config = dict(
    n_layer=14,
    d_model=224,
    n_head=4,
    n_kv_head=4,
    head_dim=64,
    d_mlp=896,
    vocab_size=6745,
    activation='tanh_gelu',
    norm='layernorm',
    norm_place='pre',
    norm_eps=1e-05,
    positions='learned',
    qk_norm=False,
    attn_scale=0.125,
    bias='all',
    tie_embeddings=True,
    parallel_block=False,
    init='uniform',
    init_std_qkv=0.0265,
    init_std_o=0.0,
    init_std_up=0.0265,
    init_std_down=0.0,
    optimizer='soap_variant',
    lr=0.00366,
    beta1=0.95,
    beta2=0.99,
    weight_decay=0.1,
    lr_head=0.0112,
    grad_clip=1.0,
    warmup_steps=200,
    schedule='wsd',
    decay_fraction=0.82,
    decay_shape='linear',
    final_lr_fraction=0.0,
    batch_tokens=65536,
    seq_len=128,
    doc_mask=True,
    z_loss=0.0001,
    train_tokens=219300000,
    steps=3347,
    dataset='wikipedia_en',
)
Each number is 128 + 24 x the weight over its row's rms, rounded and kept within 0 to 255. Layers, rows and columns count from 0. Numbers have three digits each. The size before them is the row's rms in percent of the matrix's.

# layer 8 attention key, 256x224, rms 0.11, rows 177-255, columns 160-191
094:085120090103113119113141100082142123106118136169115139158140124127134127109150103142095140116144
096:117116189171132085118104093155115085130144135105101116142113106128098119129098106129138111134151
098:117111092107175103141148140102171143153100109125135116130123143102182130115098102096138131107135
096:132122141135174126134121125080150140108123087112080108146146139155117109123136155161114095124116
099:146155121127130130083119122098128134127092163114171120129055122185104144160128127119166150153118
100:172058117159121111125102129110123111113145165161151112117117157102150104107143148116098121106131
090:147131141123143118131114147136104192129159075154109143097068110123121134109136065113098107137137
088:118118125141120127109102126158134172136162119146158135130118123130123128137107120097119112131066
090:110097098136162137168107125098105170096086119097174097104097149156151109110150151175155118165089
098:118160117197154080142103098141098145148125113153065140143124099130137134159124111127208117116196
092:099159106137102143128167131076136102159115097172140169116119120130129170154128122130057155123118
096:107141157164125117129129146107086157116136144203092114103119113104119135178129129110155174090102
091:145126174085126090125107113140165089094139102122150086101106098143110095134149176147126100080094
093:126099159094141111127119139138104133093120114142126088120155155144092150181116124156130099127105
098:140105101129130108162119164158139134096132148103138170140142094146133110113121122196138156141114
104:099139106171129119161133120108122104127120107107172060136132112107152116165104091114141135127130
106:132116150169126109132154126133147159118156146137139123163156083109152123128115109109113080134166
103:104133145145122115175108117122098114112123131118123112164131151131144120096111117158152143133152
095:158131128137124191153123096138090132123105099126113125124143123127121116100110132111040127080103
099:110099104157145131132117138128071169134140143128118086204121111132107144134137148127161085125133
096:118124179195121155121121169147155135147128106097122089131164135137128083125096095143139099149101
095:107141139072163159137143132133144191165132128144165100159104131100146153097098122113151116144156
092:143117140095103156129139168142169107094121139116128100142138151134100107104158141164124137115122
098:130129106145150135120107167149106126123156140152096102132087118160149139138165168174147170112145
096:172114126164122143131102152111134093078127146130155161141141079130116091113153151150121144129159
091:145113149152127080085153151144123151150157142159089151118125121145090147108136104095171074150100
101:161120062147105159178140122142136088126133108114153118137137122159118148116105116162069105131132
105:125108124102129118111125154118151148159159065136175082139161173118130141144115115185089137132107
099:154126129094126143125143103150152118088099108149104123146094111141122112165123166153181134085106
096:143150092114132113125175132094137114119136097076134151118108094100121112095124116131184123103079
096:119137114082111094102156136096149156140126145129116167095083120132120123140122111099047138135178
095:146121134108105110088134106171178106101132144094117092130142136138135133116171152120091139113127
098:136161150136125138131154097144141156104125092182142138178105153135173122087109113100061139145154
098:076137123152091159137119191117126154101137109131159082096121153130123128100139135151064106138118
106:140128089143142136135111123085114103133113139109136163106097133145140107128165112164158138113106
101:145143084098141134161123133134143183119123104116185112114149097122143133133125111122181131136160
099:148126138133122139114136134136121100159095093138134111093112143126087078197158126117170135147135
098:110140073161126142083101139113130108125143123117121090140105133183139108132150117160108097099165
102:132147093118155144123135087126134118118199108118143103160129090123097119127128112127121142123144
101:144112092119115153126104124171131131114105146130108144198101140125131135156118144084159152089130
088:144103155125187095146160136129103105148101113078108077160122134128144121120089155077095162123138
097:138125121110144152123150167141119137121087150120120110131096155127142135130180109119090113126118
098:150096139118126138087171155130148109167079164108135166140130124128115129163113147129115095111167
098:173150122152130109138115091116114111135168123140139130120152157102111186107113132144126089139156
094:106135140104104179134138117138124100133149114099109159142152127166162171149139096143108145133145
099:101186117115125153135154145113191153129145134093148128113100138126144149111127128141132156100115
092:115097113131109162115158133079074156104142119142130121099183086106151109115097163092153109128137
094:131196112113129121094114156098163093139141129129136114142164126137143113126128140118134106137121
098:124086131195163141112123110157158126128172115173134142112160083131128130111106130159121126144139
102:127117100146119134140135092143106112093136143159095107104149170139125118133112119103131118157145
094:115110120162090131155168181128111090112154089157114144117127143134144152148099102175141097083145
099:124129146162125153149145113121129116129097110135195169125100118100138149126214125119175179168087
102:140136118185130129126123115113139144125152190140105086137136164078142125131109141142056128139139
093:114145178126103173138107079181135117136111112158143108135157144128134154100120094141192118107139
098:137118168132116086097153138118118119118106110132123133098138111135172140118131151125137126161086
095:153116137143146161148121089142112102129135175118144151170128176124086122125124113131113111179156
092:152126168170131115137137162121146132125167141142163130161110120118152093106152130127077126151167
100:125136129144120104099158109119113110128137118094147133098126148118151110109149130154146141145144
093:123102117124168141135153105131082113128119148141164157094109111139096159119096132137150136117129
099:106084121117127123109126181117127079146108149124121141136141116138085157148140113132140137110122
095:120097167129104113112122124123135115158167160122142146125168096125110122120110109140105112124111
095:107134154112122100141205093166145072204090126151114143114151141138158112113115169133110150144137
097:127144144084135140124091115132135092144128126121131154084134179167175163135158157085170113128123
099:088153141140146086090138127150155102158153167134186168123123161109135066144145172097155112095131
095:162112141153116129127121153120134108157129116085125089133118145159172113145175145122136124108102
094:128126105126116148117132148118087129123110137124073108168113132132124117130167100154172133154155
099:127137161177146152131113118105114089106098116136099087116095090144102104129128127111097094162106
095:151145127140142133120126168143065138164103139146156141081127130113127126130152135170171141147119
097:106131143178156170118132119096146159151124134107134149096122144100122080141108135120154117160150
096:158198055173111129146144110147116106120112102113182183108115094155145122147096164140072112126101
101:097128122146135135134125107111102127126092126136131167138140100120152106139123130104084136089112
096:132135141134131102131119134120101117120082138122131093111156091181109165121154164133145156095128
094:139120121142159132128124104134134152124150127133140166141134082108170150094130109140094174103127
097:104122154133145114139147148134071164096107108097149142140153103156132132133158142135080143139114
096:111191153091147155134098151087110120133147118127131136148139091143145133139099114138125137150113
103:150151112115194095148115121125124126126159154145122141124109154152120158197130125134148112136076
100:123134137125115151108145126159117112097133156120115098160146106150124101097098145156163098090149
093:144096109150179135125154147113120108174125117117144148074135159124155122159138113133119123099104
097:126176120139117159105126139164068157114140134120128126119154109157135113117130104105152110167098
# layer 8 attention query, 256x224, rms 0.108, rows 178-255, columns 160-191
096:167100116092143144116133127117127098149156125086135165161134146117144133098136139104205143098109
099:110169160125178118143160103169123130107123151122172146098116096179138126114114144123123124154118
098:104088104122124122095079142165113118188106151115130099146151129134102060113134159197081129138138
105:089133106134153145128149119123107155116126095083163142149113145159104129147158151161120088116105
096:143137133118119095145111119142109126159116114137122191161116138088133165104138120116135108131180
091:091105125158102101131126129136077129151123135143126115126133101144115110173104144132130147135133
093:133105126159127111142092109141088099144119147145130154118098147141118098129138115108159150126140
090:129136086130126099127135127116099175124117089120126135091110134121156146096184153135058159090125
100:110131136154070143096121122129155112123131149094105091154151100123097119156150136098160114160128
093:115150135133109116177124127118161146133135163119143136132132111124133110117067130170124170148104
097:140095128137145098139126142118132108123127145126122137135147147132153159146137156142153090148133
088:135089146132106132096113134110120135183134129136196143127106099124123171098119120110153095136100
093:132104127120126169129119152153133126128114118143099142130112160086151131135129119149163153127112
098:160120108077139079112118096103110131136105114156126133133125105130136104132112110161162137090090
101:141155127101159180144108161139127107132150112153090140132139178115098123132153081126162158078122
115:130172155119141103098104155106150109132125115155154142151116100108122128106121071156088134140096
100:118120133124146147131130129125111149104137141119124128088087147096147173179120108106121073131144
089:135100081110114105152100126111122059099157109156135108149119102148128185142126137102111153140194
096:143150108118125134147139139138145157103189152132126111113145156128132126136109140135118174085136
103:126139148130155143097131146127146146155163105117191146124163135117110126094123139149113141165158
094:117136124122132131102135143117076071081116162137119166149118150141143095169153121135099166105126
096:106123130149163131133140117096152131118134116109145160187150091143119135115126159153086114150128
098:132095094123144175150119125175135111096099122102118125176123123153133119177180171132132060108104
099:139102143104155138156136108142107124109133122156139126084139132160159137114123164085149139138131
092:121147159151158096115103108148114174096083094114147126152113157123130153121096128131150143121171
102:083151161118130066135116129155124102126161112112124121095164128143102113159172138140079128122154
100:115128185110110123105137126127087097103131146157107088062125103093138156136136117145111135107097
096:146079124113112152170142090114101147081140114098098121126122113132104130139065132117146077112117
093:095155157148135145137083089093169102170133112122151104141095108156137126148128150076130154098128
097:116131169142140134113057145131136167143117117127074125120141129112132120120111135132174106149115
098:127108125153109132151126131118139127148151087115118124121141113112080123057106129140117126144154
099:122147114131142142104114151162138115143114121118156140164138113115089130168122162154104138101147
095:099141095143136127136110105133096154136149111128146098091155070144150091106125106167130162110104
108:118106079124139150127141124120094098132146155154121132122088110161149121163142135139135139127124
101:114110113113113133129121152134159126141095202136140125108124094138140144119114110134124168187096
098:123126129129128132113109087118155111096108121145166138125077076126137110147127153119177169102107
100:147107118131137102114146152121102094177090129120128160121156128140128116115101145118132053135116
102:106151126139151120129135099103090107049126111111108110103133164145145149135140119107124125134134
098:166139148139112177166114092130123081139096157163102142155115159166127139116119095145146105129124
094:109147112137136144146099126109145161138135138112135116116114117135099140147132180149087128175120
092:117179108137114107119191072098161163117088124129145091126136123146138166080138112132122120158108
090:111127147116138123156122118117108121138114140106136145095147135096118093106134136121116105115151
097:170107083114174108106133156149110097119116085124100122107151121131110147108203147155133120058125
095:137134132153144149132138122132151075091146123157098121114139132112111086133165156121172097153099
096:096128131109112111152105072132172162166153130119080090121110082120106165144144129124163141153088
098:156090154086150118124117114146124119085117073138113161135171164146160111115135133126123167124134
093:120136157129151137129144079137150135171127153097125132135087158120169158079116161192149143108154
110:168118122154151089133130093144127132131126147064122144088127122067109105131119158107111122106149
098:135168174136126097145117118088137148165121141143134114117134141125109086116131116126127127111129
096:084133155062134127020134097065148124166121119143132110139103111097160160120113075139153067164142
099:071083103110147161133146128153140099118138143129114119133130155148128142109095099151152117117167
099:127121101077149089119110168139126135087095092137098113138127097091131134119171118123082107107167
097:100180118143121093124119150115130159152136125173107129103107149126104098171136142149129104136103
100:119098147142135149168113154125103100105145136130107115130140130142161155118118175110125130144127
094:105129126166154123152180145114120133133136123153121098110124109165132131101158136109112115134148
094:147166114135114113113115144138146129159155148112149131158122097104120122113152152159126117136157
099:120070136117130128121136124140118087114107145086121116140137091145100102054140159110164133111114
101:127137139125106122143123117105095115063155107106124135098141097165179135152080089171106145150124
096:164149125117122105177111087096150099136114125142100135158122184099152119167151156118142124143136
096:166187135168137117120172139162148126110107136134101136110143112100163128136148158137108159162100
101:098122163121083098120113168110121136125139103098148093128156125099126115125130165185150136106109
103:107124162117120121103137146080142139130106126090109116164122099169101125130133151136178103076105
100:122118118144124116151098098111115140139115140129113110125160120089109092136124127121097119140119
100:132128165098160167145139149150112137109133110137151144160127134118135145090137165148129160077114
093:158097123092114127130100128148090116145146121162098134156108135150126152121152118154146111098136
092:156086136154155100117108137140146171114155159121169137161107101131106101098172180123148119117159
100:098111143127125134162127169108128115132127091131121093136107135161073157161136079130126152143090
096:155146161130158104104136126170119159148095096108143118143123127079139088077116122169181109169119
100:158137134137160186130098138149132148116125143100096151102138150146133126158102160117175141090106
095:097133125111146100117098132146114151127170065167114138120144097131064120092111127150133096112138
096:160141122091152139148140143129166137169146145151139135085102156117167164115130116124135124159119
096:110114100138157127125122109130109188076119109134102077091116105158179158171103127133093144105091
095:098140102150142132123150105166195143164126143126156111137104157140095103117078118107152142142151
099:134168122131110092115152146117130105115118096154160148084135145072128123178114089090109147118138
105:123132125149132175101157149118114099109108121150124124101128088142125163095113135133142140127134
098:126128133149133138094134123133138119130138121143154089123107131122169173175128124111111151107144
098:123124117168142140179111144168106131100119127104105146112115091111106174163127127108090123137173
097:151113147143160103148119125136139136151138149111217096140155094155133142164099118128072149136116
# layer 8 attention value, 256x224, rms 0.103, rows 128-254, columns 160-191
092:140101087175105143113162154129149115144149133110115093086122128156125138134138126110130093100091
100:140131135120137172169139140115099171095157138135140093112094124093101155083158142134135129132122
103:140122127146116118098103132112118150133129117084150146074110105125154157134106141093126118156149
099:148138131096152117153110083122115113106147132124117102106133114119160108146125132119112112113098
094:128097054107155099106154108105113100086110176083144150106132126118140119147072161130130099137150
095:125119126100143069157062113157143101122099131065111115100140091133170117118126143147151148143098
091:076133118112156143133117095148170167112142119113083124145148145135126131143123130111129118124150
104:110167152144143095106125136105129137126090108113127070124110157124130110128098121177121144111109
093:142101119138145128114133161123150101094129111087155122112106140103100110180123132137136125136103
094:113115133102118126060206116080117124142092148125118139079145156096173119138138136104106138150135
103:135135115140147098149129167127168153108112137107091139157105156158119139165113109156100116159149
099:136163143115131164138110121137168110152126141127134166161116079141127115097093093151152118117138
104:135073157145127119105159112139088174074122126094125134098126150110115170098140126137165074129149
106:130146122149149101088154089171105150110094132142149146151092123120166097110130162139110146159140
106:159133097130139106156114144162109106131154114166105102143153111098116088103128137103123136105152
092:119114092160156129102170144110122143137139136146130159143140135131096133145097135090138127153135
125:169133160152099106111113119133097158163166083114140148105088130118089143105128102166152135130150
094:100128130103112068126165069089100126142124166141162093116108170181132098131112114135150098128121
096:128113119145100143114106126139080100144099098173096105143135115112166130152136141150103139123133
088:135144074127129120169124108086108065099133103131146149153104116143141125107139120126106090171108
099:129128131134132160164111139120141106113124141144119128116102102157113108066130137093123134123098
094:109146133121145150086126145151150153130146155145073102119102126111115150180095157117115083139086
096:134108139107135137109126123123143128123109162153168106125146127089105113106129127066122102159127
110:133183094133124103112159088133130125150099136129108107118150130149113122159139093053137119106128
095:120118127110157154164154151148098158191137136157105127128120133129169159113142093083104149138121
095:164110105125109105136115159143121145144144091101098097121113130134122095128127140168118126078157
107:101140166141110105108063110152117099112168121193125154112161144089123129137117134108127118098127
100:150179090109168145122086117110158123124183100128153118086137143099165106179097141152136133115123
100:132091106159113126117116131104121159119120093099124099088135131134110176138150090123153110131123
095:131154099110128155079176068124104158145117111114108147165138138126138193118142128170140132169146
091:130132093115125148126109146160094134136142137127153140099140146116147109113107134121130137169129
110:134089136178126088122116166093122116118117097150141111119099138129182154096130134168118154112138
096:142072120159131151135161104117132113119148154135125144130127161132143172120131118129128132096144
091:091127173145134148128075133105142101105123137149106089130112134132103092135111092109139141115136
100:116120120095129183120148092106164113130145147136162122145135149097107150189111112088131131134126
098:113117110154144125141077131131153115129153099137085137147102094113146125089190084164120153114130
103:123129121100104152170116157135104158097111147137140122159122141127149128139134170126118107142137
091:096167117137098105153150183139136167096119168112106130120122179127139100141107148156099170163073
105:118135087179128161102151142138124111119133125155110084079135115134118152091087134086148126108167
109:162124112143171140168105146144091116143104144124136083111135121133135073141154120109137137115101
091:123126152114081124162131176143098081172097158147120100103138104116096100132114098117135124106109
091:172133179130091131107143110104115122125132150161133187080094164138124101145142145126141151129149
091:135128158136090106100129109094134121125076143135126094122126151104144120093103181128151139149158
098:124112174116154128079156136141112068156118119164148137075131144129151126187114131092091119127126
111:088155090107125168108114150155143144183134094147093142136132130119056129120115077108137104099176
087:146155137148101155157173125132122133124138142146131112128151143151111137070104115141141125140160
126:117107171110128112084147122100076168123120112109145104109112132128144119145155152104161126139127
098:112112153128136152151136070051096144130154139114081098159147118093124129122137167085129128175137
094:129148157129142103123162117130123099135143109163163110115125128120173100119117164109104140189131
096:145137087103113115142083092135143113123129125132140158161161127129114088135123097175127091122120
097:128126157126137144121143151112120184110146117151153094109148182137141109103134134088121135108114
096:137130119133115108113112142116151156101126139109137086151118140152117135126130113145137161142114
102:130145078122107083117155161169109106119112115114124152105143115102158082125093169105120145110137
092:138158185108132077129113124135107135121119113114086140129148161133095141146088132158088136122097
081:149131116178194103106095127169147107143114098170104094127112154135144125156121076150153123127124
093:157114074096154160123145155155117114134147116134132125132131117115181164128149121109144135152098
109:151147156168132103160063181129118134135124113083128156128107159149110108151125128228114147111127
099:149134120078119150143118136102144169060088107082159111147108155122155140098151164120164124177142
096:109160117118143169115138128135168096154160136105135105084145102163073112154118119112127147156099
098:096101120092117136124104128188137127122150099106136148145163149126101167085081146116155126133119
091:094127168125084143137102106110121156162158126151147139149130116113119147136104124142129178139145
103:125130136131125159102131081135139101123124141139108146117153117127116130141107135138151136169115
094:158180138168145128148119108131118139103126118093107108135116098110127169192116123127127125139143
095:140163102120181118137131156144126084127111119110132117165112080107118117125150146132114103110104
099:162077126145135162177102074093135165138133086114134133135147127130106147154122132146103097139127
097:131121137142170119092137097139122149137139115138140123139135135131131119107122111152078146162154
096:129176121096123123091151143153134122136086118134126134157109106120130123114106131156134147105156
090:152135138137154152161140152094091135171102146131118160093108140078140133137187133140139163116107
090:113146114075113139138104145073132126146118156063131134087141169137149095117121111107130091136157
109:151145183134138132122127139115072157111110144177139176114114149117141127150128137166143102088118
110:158140152135157129121114141153078154120111131160127131092093117126098154123101124154114144105132
100:065134122116128136139122146124167157165125091105132147160140083128117158137103159129147141106151
109:139120094093150119130137100141116144122146102119141126139107095110117161152127154108105119127140
096:144130102115087130131129120138145131122130137143143070141126097090122140101084151103165143130127
108:130128091100174102152127127129121129115145124135105080105162094147084114140145124138191152131159
111:121148131126127123130170131151112142143144172146131147072126150124116116107132130111099135132144
104:106161138165117127122133139138127127132126171087113165128165143128156078120107151140096123129143
106:130149144112146123144160125131124107153133121120104141179123142157131136120173136106080179127144
104:153123109133150112097120172099097090151163116131150132089170166132119155141167137139161116117124
090:113133148154114152115116143127127092119169095121175107097114140109153129110093161127122144104137
112:139153140119109157139142144131127150122125122137110142158103097117124094138134114101097116192106
097:104089152150134110104121127121150134103122121087143105125103153136121165117145170147091092121120
105:133112112127133113119097153128124114116171126122103132115174129132124153089174156124079140081119
089:112122106101102101154121161133110149141116150143117134157136144111153126119123109132115093124116
098:136140126141109118137120157126136097144183148143160165111135124145105135139149126137074119119142
090:118099137150114103145068126173093165136175169117141141090110129125133135110099182160086144140130
109:133149170116160154134111152154083143124138139158108114124141141149164141107180176145118183085177
103:153177118087131106116138113125110144138143146119069154098094157117106103143099111166140083146115
108:110146087156128121113109104099162082084155165119171164142115107111142132134114151129131120140151
088:078113138131086082171126136125111122130091127140106135098134110137072150161159116118131127162140
111:123079140134133133128185115136134099130133170145170124138120156152161109140133129135066167132110
101:129132151174096103112116110118145178103157137122135119176093093148182097105127110106126094137111
092:141136140115128168150166132122046133094179106090111121123124086081114173091183090118141142082149
099:120138147096134112082161142109143139109149134106171134175118094086143107157149129115111120100120
096:089154100122125106077165150127160141141118064142081107090110141121087124156119100094155125146125
109:125157130136157144131138138125080107111141135177120141093133143127126141099148121102126120104125
129:139117148095121138134122146126099153142126138149117152104116112160113141121125080126125110089130
109:116134147124128166130123093128146146134089171132116122074116104114121157106136114138155128106150
106:115114147135137085108089108084117106110127130126119185117123175123130123136129135116098149141094
096:130100120127110083120173115126092166133094130127092113147147126130095117092088168106162202127095
103:116134126068122145131114172146145133158104124152100156121120133147118134141107110121139161111149
094:130120109138117090173140111149132166097139139093139119115106114146102154148176150130149136160113
093:110082114145107113127114116102170093168133119075111134133146100101148130122093141104134155118135
096:115129173172146149137121172161102163120189172115134181131113110073127146147145148126111151104115
108:116136138146140146095140119131136127139103158170171135158111152126172135144117111135077087117088
093:131101117130130125162147128118140104130123121122096125070125138141110102099137108110170097087126
102:138139156100177115094098154130104131154127110097148135114071150127159149085135123161088101085120
111:115102128110141079161168167132140148135145112139126111124171174117157151130111135075095131111126
091:150156152137140156147124132099156132127131125102119073127121136111126103104138148124102129135093
096:099140160102111158109148101129102124137131104154122158137193069164129123141151145093092134159133
100:117136116129143097130132097117160132133105097114129119166146098113088123128183125146160107124101
091:130156090130165138114160126109145102128101151161157088135117129121170093113108158117111116147127
109:129109135124102086121126131148083130113114134144154106132138110120085151117129159156136139142113
110:147134106165133148087168101127111168140100149153110128106150118144184130151094149130146159125164
096:160142200144143113093095086144148114080093134157146157145136121096141120081149157120112094097150
097:116152127114127110123056090179140124138123133114117118094122145101097138123132126122147139144107
112:159101182119125097131124111095161157116166124115177087109115162143161133120125181139115141140133
094:119100140118078140094152148140118153110123124116143139120128132114171137128103145129090096171132
102:141153103138116146122109159116126161124121129116127084095121115138156127095167137120162103101106
108:116146134100136163141058131131109127129192142109131137103169151141137170095132118157144167074172
096:087152123146114120099128098095111127153123109119169154164112142150161155079098133155129168138070
104:103106121105139139119139116108135119109159133124170096163104055118146112132137107127136111167099
112:156063158113092100150119151173134131116131113096134129101136159137064146119139134160152137080151
096:126157143104158129125154161100089130172170123145104128122129104102117128104145155113134099142107
100:166131140118120136143156171182124130150126116178079133105121104157087121125133116120166118065142
117:139136096147109138143128169114099093168147144121110124137173131137089128116153085130148134054124
109:094098138159141164119166110142145128086134108073131121158122092159159114135115129137110136175114
# layer 8 attention output (transposed), 256x224, rms 0.0873, rows 128-254, columns 160-191
090:147143079168117109153094106156135102117135127145171153106133170152107106126125134084171164120153
096:141109083120150146143100160167135133180143140134132112103105101152132109107144163152179114168111
106:132136098110127134152092123131132113127144137123134119134114137131164151169175139154109122134114
101:101111066103120157159113085141128101121108111183130116124099130140149138114139132104181127153136
093:145129170134100138129128114191145107093180081152128117156146111128164080134131113176154105127129
098:136123108149096110118158150137086091076105163152137148156127146136147123141130152121099148138131
090:179124144119116138143157138145088093157136139136154111106145128138141120106168146126188122164132
103:160149130114114094119160126141114122116122115120126119135142073113125126150128136104105091135124
095:138133120140121157077095107155121144160128119126099170113124151123145095095105121124055090094110
092:110127145127108077112139136103189129080142128121115158120138082128112111155084149110110100119130
097:146149118144176102126125130174146107160180112132135123133141125102089118096111132133107158146069
096:140102126147119089140139121126135151125104135130149109101113136141119153129111155100193128126133
103:117151125106140139106180097148115140149146149144130125115111176128173084117133136144114148108113
104:134075141116101153103090134169142137188157168120122107130151106144118089147080124132087104135109
109:143150165104141152125121156158151134145099142144140098123091147109138136124142135129218140123122
095:127099145129129133123150137119156149141131179118136158144135146147096106081113149174080101150182
109:126107097143122171143123121141146154088129157151103104130149143108116081139155090120150142119093
089:088141136150110115125168145124117100141142125117119123094165125108154115121104165157134120130167
094:138163131114073114119134126100139079149148132142097136127103164148124157120133127131125105078116
095:139143155127120131143116127173138146179117126117140153145089106089105168140136144109205113120151
099:129117126154151093162080127167098134124135118117112119111134139111112152155140107130131095099143
097:148113128145139104159151114128121125148139084110162123134106117107169153093130144112111137125118
094:116134075119157153143168105117161123114119116095110169148095106141148187120107151181115140115083
107:142114146087176147165102139144089131121113119091146144128153117148148152108100174157175110112124
097:141106142128130144148103137130128112158131095170114131096129152135084174128130137153196179099123
093:166122152138120116137166127139114159101158124144110171080126143146147091145081096101173121123100
100:127119117130149162171100122093110142158102136109166130147110123130142108175185096110080098109091
097:117121098133114172147100162120137117092097139117112109124105147073145138143190147122134145123117
095:120122153126130163120137142138131138131147159099100164143125150140121085112102119107166171097131
095:151113126112117115143100144148105074119163115151120071115130135090095044130092115118098119141128
091:089117166143100087115098130132150110126162089154122158115120149139164122145149127133107126132112
109:087157188122121131155137117151115154123167172143134129124120149094136108140142138087112107161115
096:121147132107153084125104180123102096158098127139138146139127151129120131126161120139159106146091
091:092156129132125116144151157100117130144134116104127176123147136167095164127114111106136103098149
097:133120108144120129152134135149128178142118130132095140121125127131108099082142122163154109103144
098:114156133099102151180129134144098120085147142120190129111132093130103137126126136121141095167112
100:115136126144069118084122107129151101132126128116138148119126161133104108106172097116156152099148
093:136139133094150126130113122125112140156099101131091098117109101116159121119113122090039131115152
103:114114158096114139136116118081104134121109106087118110136130168157138154135161118127154162126119
104:163143137109097124110130140114123175099130123146150117088168116124116116156094164091173076117147
095:103106146158183151123156125127106168128107111165146149161122152113119121102129138102193113135126
091:087161101161161103086165146118166163124092175105123117163141144142150127137148105149097097143124
090:118086153155150159137125116149121080137134093120132141150179102170147110142180092139135101145092
097:102102098118108134105135090117123144125104138079109133165126135139123124117127158146083169145097
108:132108151145137099144132118114159086126181155064153118160140130106101106134137129142237165148107
099:119176128162146125119116141148127190119126104089147137158123132119132163130171112141194149110145
114:120129130168121163158141133167165125110158120146120131123213177130143115091077151165104140143158
100:136123118110161152089111177187147107095129096141156129144111126166088141104127108168086163079209
092:086144164124122101135161082134130129132077086152110152128136115153120090111135124153077111090132
092:141114072165113130130149125137116163100139093080137179169104115087143119129146145136160130159124
098:094164118116138146104148098122125163100107100134113112114131093128120152121125110140054120096167
100:169110144119098125120146137172121103131093116152134152098166115112135156137116142146098104082115
095:138124128154121131142089113116156134113076163124144141115122140167160140160157124124074136175129
093:141120152157103104142133120132142123120157090124118139136175122093128104150155126138110123133136
086:161144117096150156127120138116115143137111133098102156129131110116139109116122180130148135146089
097:091125137176146112128112141135131139146131110170104121127134112118139099145093136139200107108141
103:119130082114097131086171081154098092120129109148107114145154132116141119124144129100096103135119
102:100106140113139107111108146119108101187139124144120123132177130140113076158151115139141105097158
100:123102132184159110095138099128077186159148110129141125144125133102140159106131119120091158132140
094:154121127137180112158129109145115110141120136101128122130108115102118116142170142126110150107156
091:085127117125168163164104106108124123125127107112145141124131117166130122081195092133094125126117
104:123141108109133099133147113135139094138103115128140106148129136125113162127136109112103142141135
098:137119160127142139149137124121141140101127094106146147128147161135140100121127132089132126118120
095:144098145137124152130132109115119119136105114125131117117127149142145123125093109155176094122174
096:148170120110115125118117089069129108120099088107128114120122131173150090105158109135118162155152
096:168129151118140126152149112124131089115112124118083170121140143140143153161126092105066158123077
095:153127168170167130131108158125098136118163157112137168192085133188066135117136122132167117125099
090:136168106112144126139129141122152089109096134141144187146135144090145141129119143108137177118153
090:160143135113144153111142100138130170123141141125117122108123140169107072120141139140127130164109
107:167151147118153153154132094132097142148126134168109121147128126100149165129147109106130108103152
104:130115107156121130125106140106077115113103125174122117126115131097138125135170069095131092110131
096:111107152141157146142150131120163122122161105149164105127136162100133143138094132118130155123136
102:138074093165132149099148126104136137122101134148134120151163136134135123113103112161160139126139
093:107106147157088109130152122119150115139106110101162115172135128144137149146123162120142137097107
098:125122076128151165135113071124137141120131119098088108129107104134173135102118121130193115091116
104:170176145127131158171141144169102155102119137122154175114115132125142105134117101055153125128134
100:080160171138145145206172159133106138160151127116121108108098122142119108132164143087100137151122
109:137173154136138144117113125110134088129129132140136145119132091110072136147125143100082146133131
097:144193117130101132136112170111133164083155113137171109147103152080105142156122140108151201121104
091:159107093103079142118126135123104084052104118118106146164134124148135147142132182125041088093141
095:106086129096153108157108117103133105140121123152131090137163104132097131136146137133075093118120
090:125114139084111108143112105129137120095107136164126139104125136138128156104148112134010141123150
098:155116159176125159185145136118131131147129102102137112131159143118127164168164139109073126133128
086:121156089139102110090152146128132175163133162177089098123147167123184128116114154155107112124119
096:135105139102163122115112105109111085069101144124130147106124120142096101133118130126067133135120
089:126126120141127150139113150089122151155098140112112145138170118149143101133161119158059127114142
107:158164162118159151163109142128115161128137143102119128137116118120121159113149140110175157118103
096:165122138151118122103123152086129144155153097105113098128118091087139123131099152133176123127111
107:138131064090146112145136140076083099146095087167138109122105119185127173113125115150151131137099
088:105088078076093122146108122112135116182099147154149150128095091137095154125150110129202112118115
106:129136114126128140143125141141083108119117114138145124166106108148130135116115121119028131144139
099:093103141180134133124131081102146137125125161163144162068125101128194152170108143149092134169116
093:171108174143143174173166137146109126125178149104160110157152112113134099106095128146119114136093
100:128153138143132104137176150149147109144143137107093147093110121134115149147031131146026133123096
092:095113109169126133126118079151149124140113112132113147131062126119142079090133119123178092132130
101:142139150101089138148118103157085164126131110160128138156122160142163123099136075125167149142172
110:129134141151105109132152139139109131096117158150143142128103134120132106150127124137191137120111
101:121113176117103060164148180105134138112164110126138191116162122132098088100102131126161134125126
101:124117117117116142145066128096098102085153171140110118140106094180135124145100137140064112111113
092:149114142147146143101137086119145178138116136139109106185119115133154124157128096110129136091111
096:131128138162132129167107111117129149136112146133118158140158130144137156167124131100153157063174
093:094132067126126127093106136109147111121133160125126125148150093117154142101124024085125131142158
092:177097107125151102170136144200143126124160106150121131114158113116130118116092147082076111118129
093:082132127146151138147165172118118131094124101065139091152140150105144135162135124125119160135119
101:083080122098088113145127134131118140160093134111131158125082138156130104119138091129005101133099
091:107107142087189170130119140134104121132156132111133110120138101106114123152174132138215117107131
101:110155127124151143120076133128149152158110113151111142169121173145136137125127143128017126110128
101:148165149130143165107135089132152110118121097097149107140103152130140112109139120133075152105118
087:120139143137127102164113144111114124112147128088148123116118128128113142119131149101079129168169
096:099123155112120169150175114135116100122142146112126122129178128102137094112101123133117145148106
095:144092111163143084132140113105108127134167130119127157100157124174086152106111097097110138084121
092:141151097104152129147097099136096110115136137116123099156102184100131150139078088117085112136116
100:173150155114126150136141153120153110143128174097147154157134148121122182124163177154113148108139
104:150136165118119129099104107120134127134108120136114162113111101087125121131114135096118119128148
096:127092144123123138150076159089135140157132142163119157111137158137146154136162160129088103135182
093:133108134128127100157133160085094151094088148101132130143149107149156146115140121114168106134184
105:177104110158083140131126115116129138096123081091100095103157115146151111103157120117047124135096
094:120141114115133137081164086157156123126108158118073102146117094106127143120107130137020116163086
093:127157132151119136119149093104117146143126103118132156122110144097141130134123136147089114132086
104:130151154125151179120134137104099085099135085154120130109097151140138140136160144092204118100119
089:110163144094152132126107154104083102120110151165119094142152115109133121071106163128083107114115
098:117105121094121108136156087140112124141121113142154110132129137143136175088132157176118142139099
108:136114148116154143172143120150156115076111157103088167125099143104116143136137141121149175092194
092:136159114135124152108144097129102152134153131144119121152138086066124131121121151108127099149162
095:172141158139127123117114136160135141077115106142124141119150132071150168152127130159238095135155
105:119122143111125158117152150132129130109120136145109140142117162132160132110175168133165145114115
097:102154126119158089144140103131142114127152118099118129127120123137104117107125126105067135133142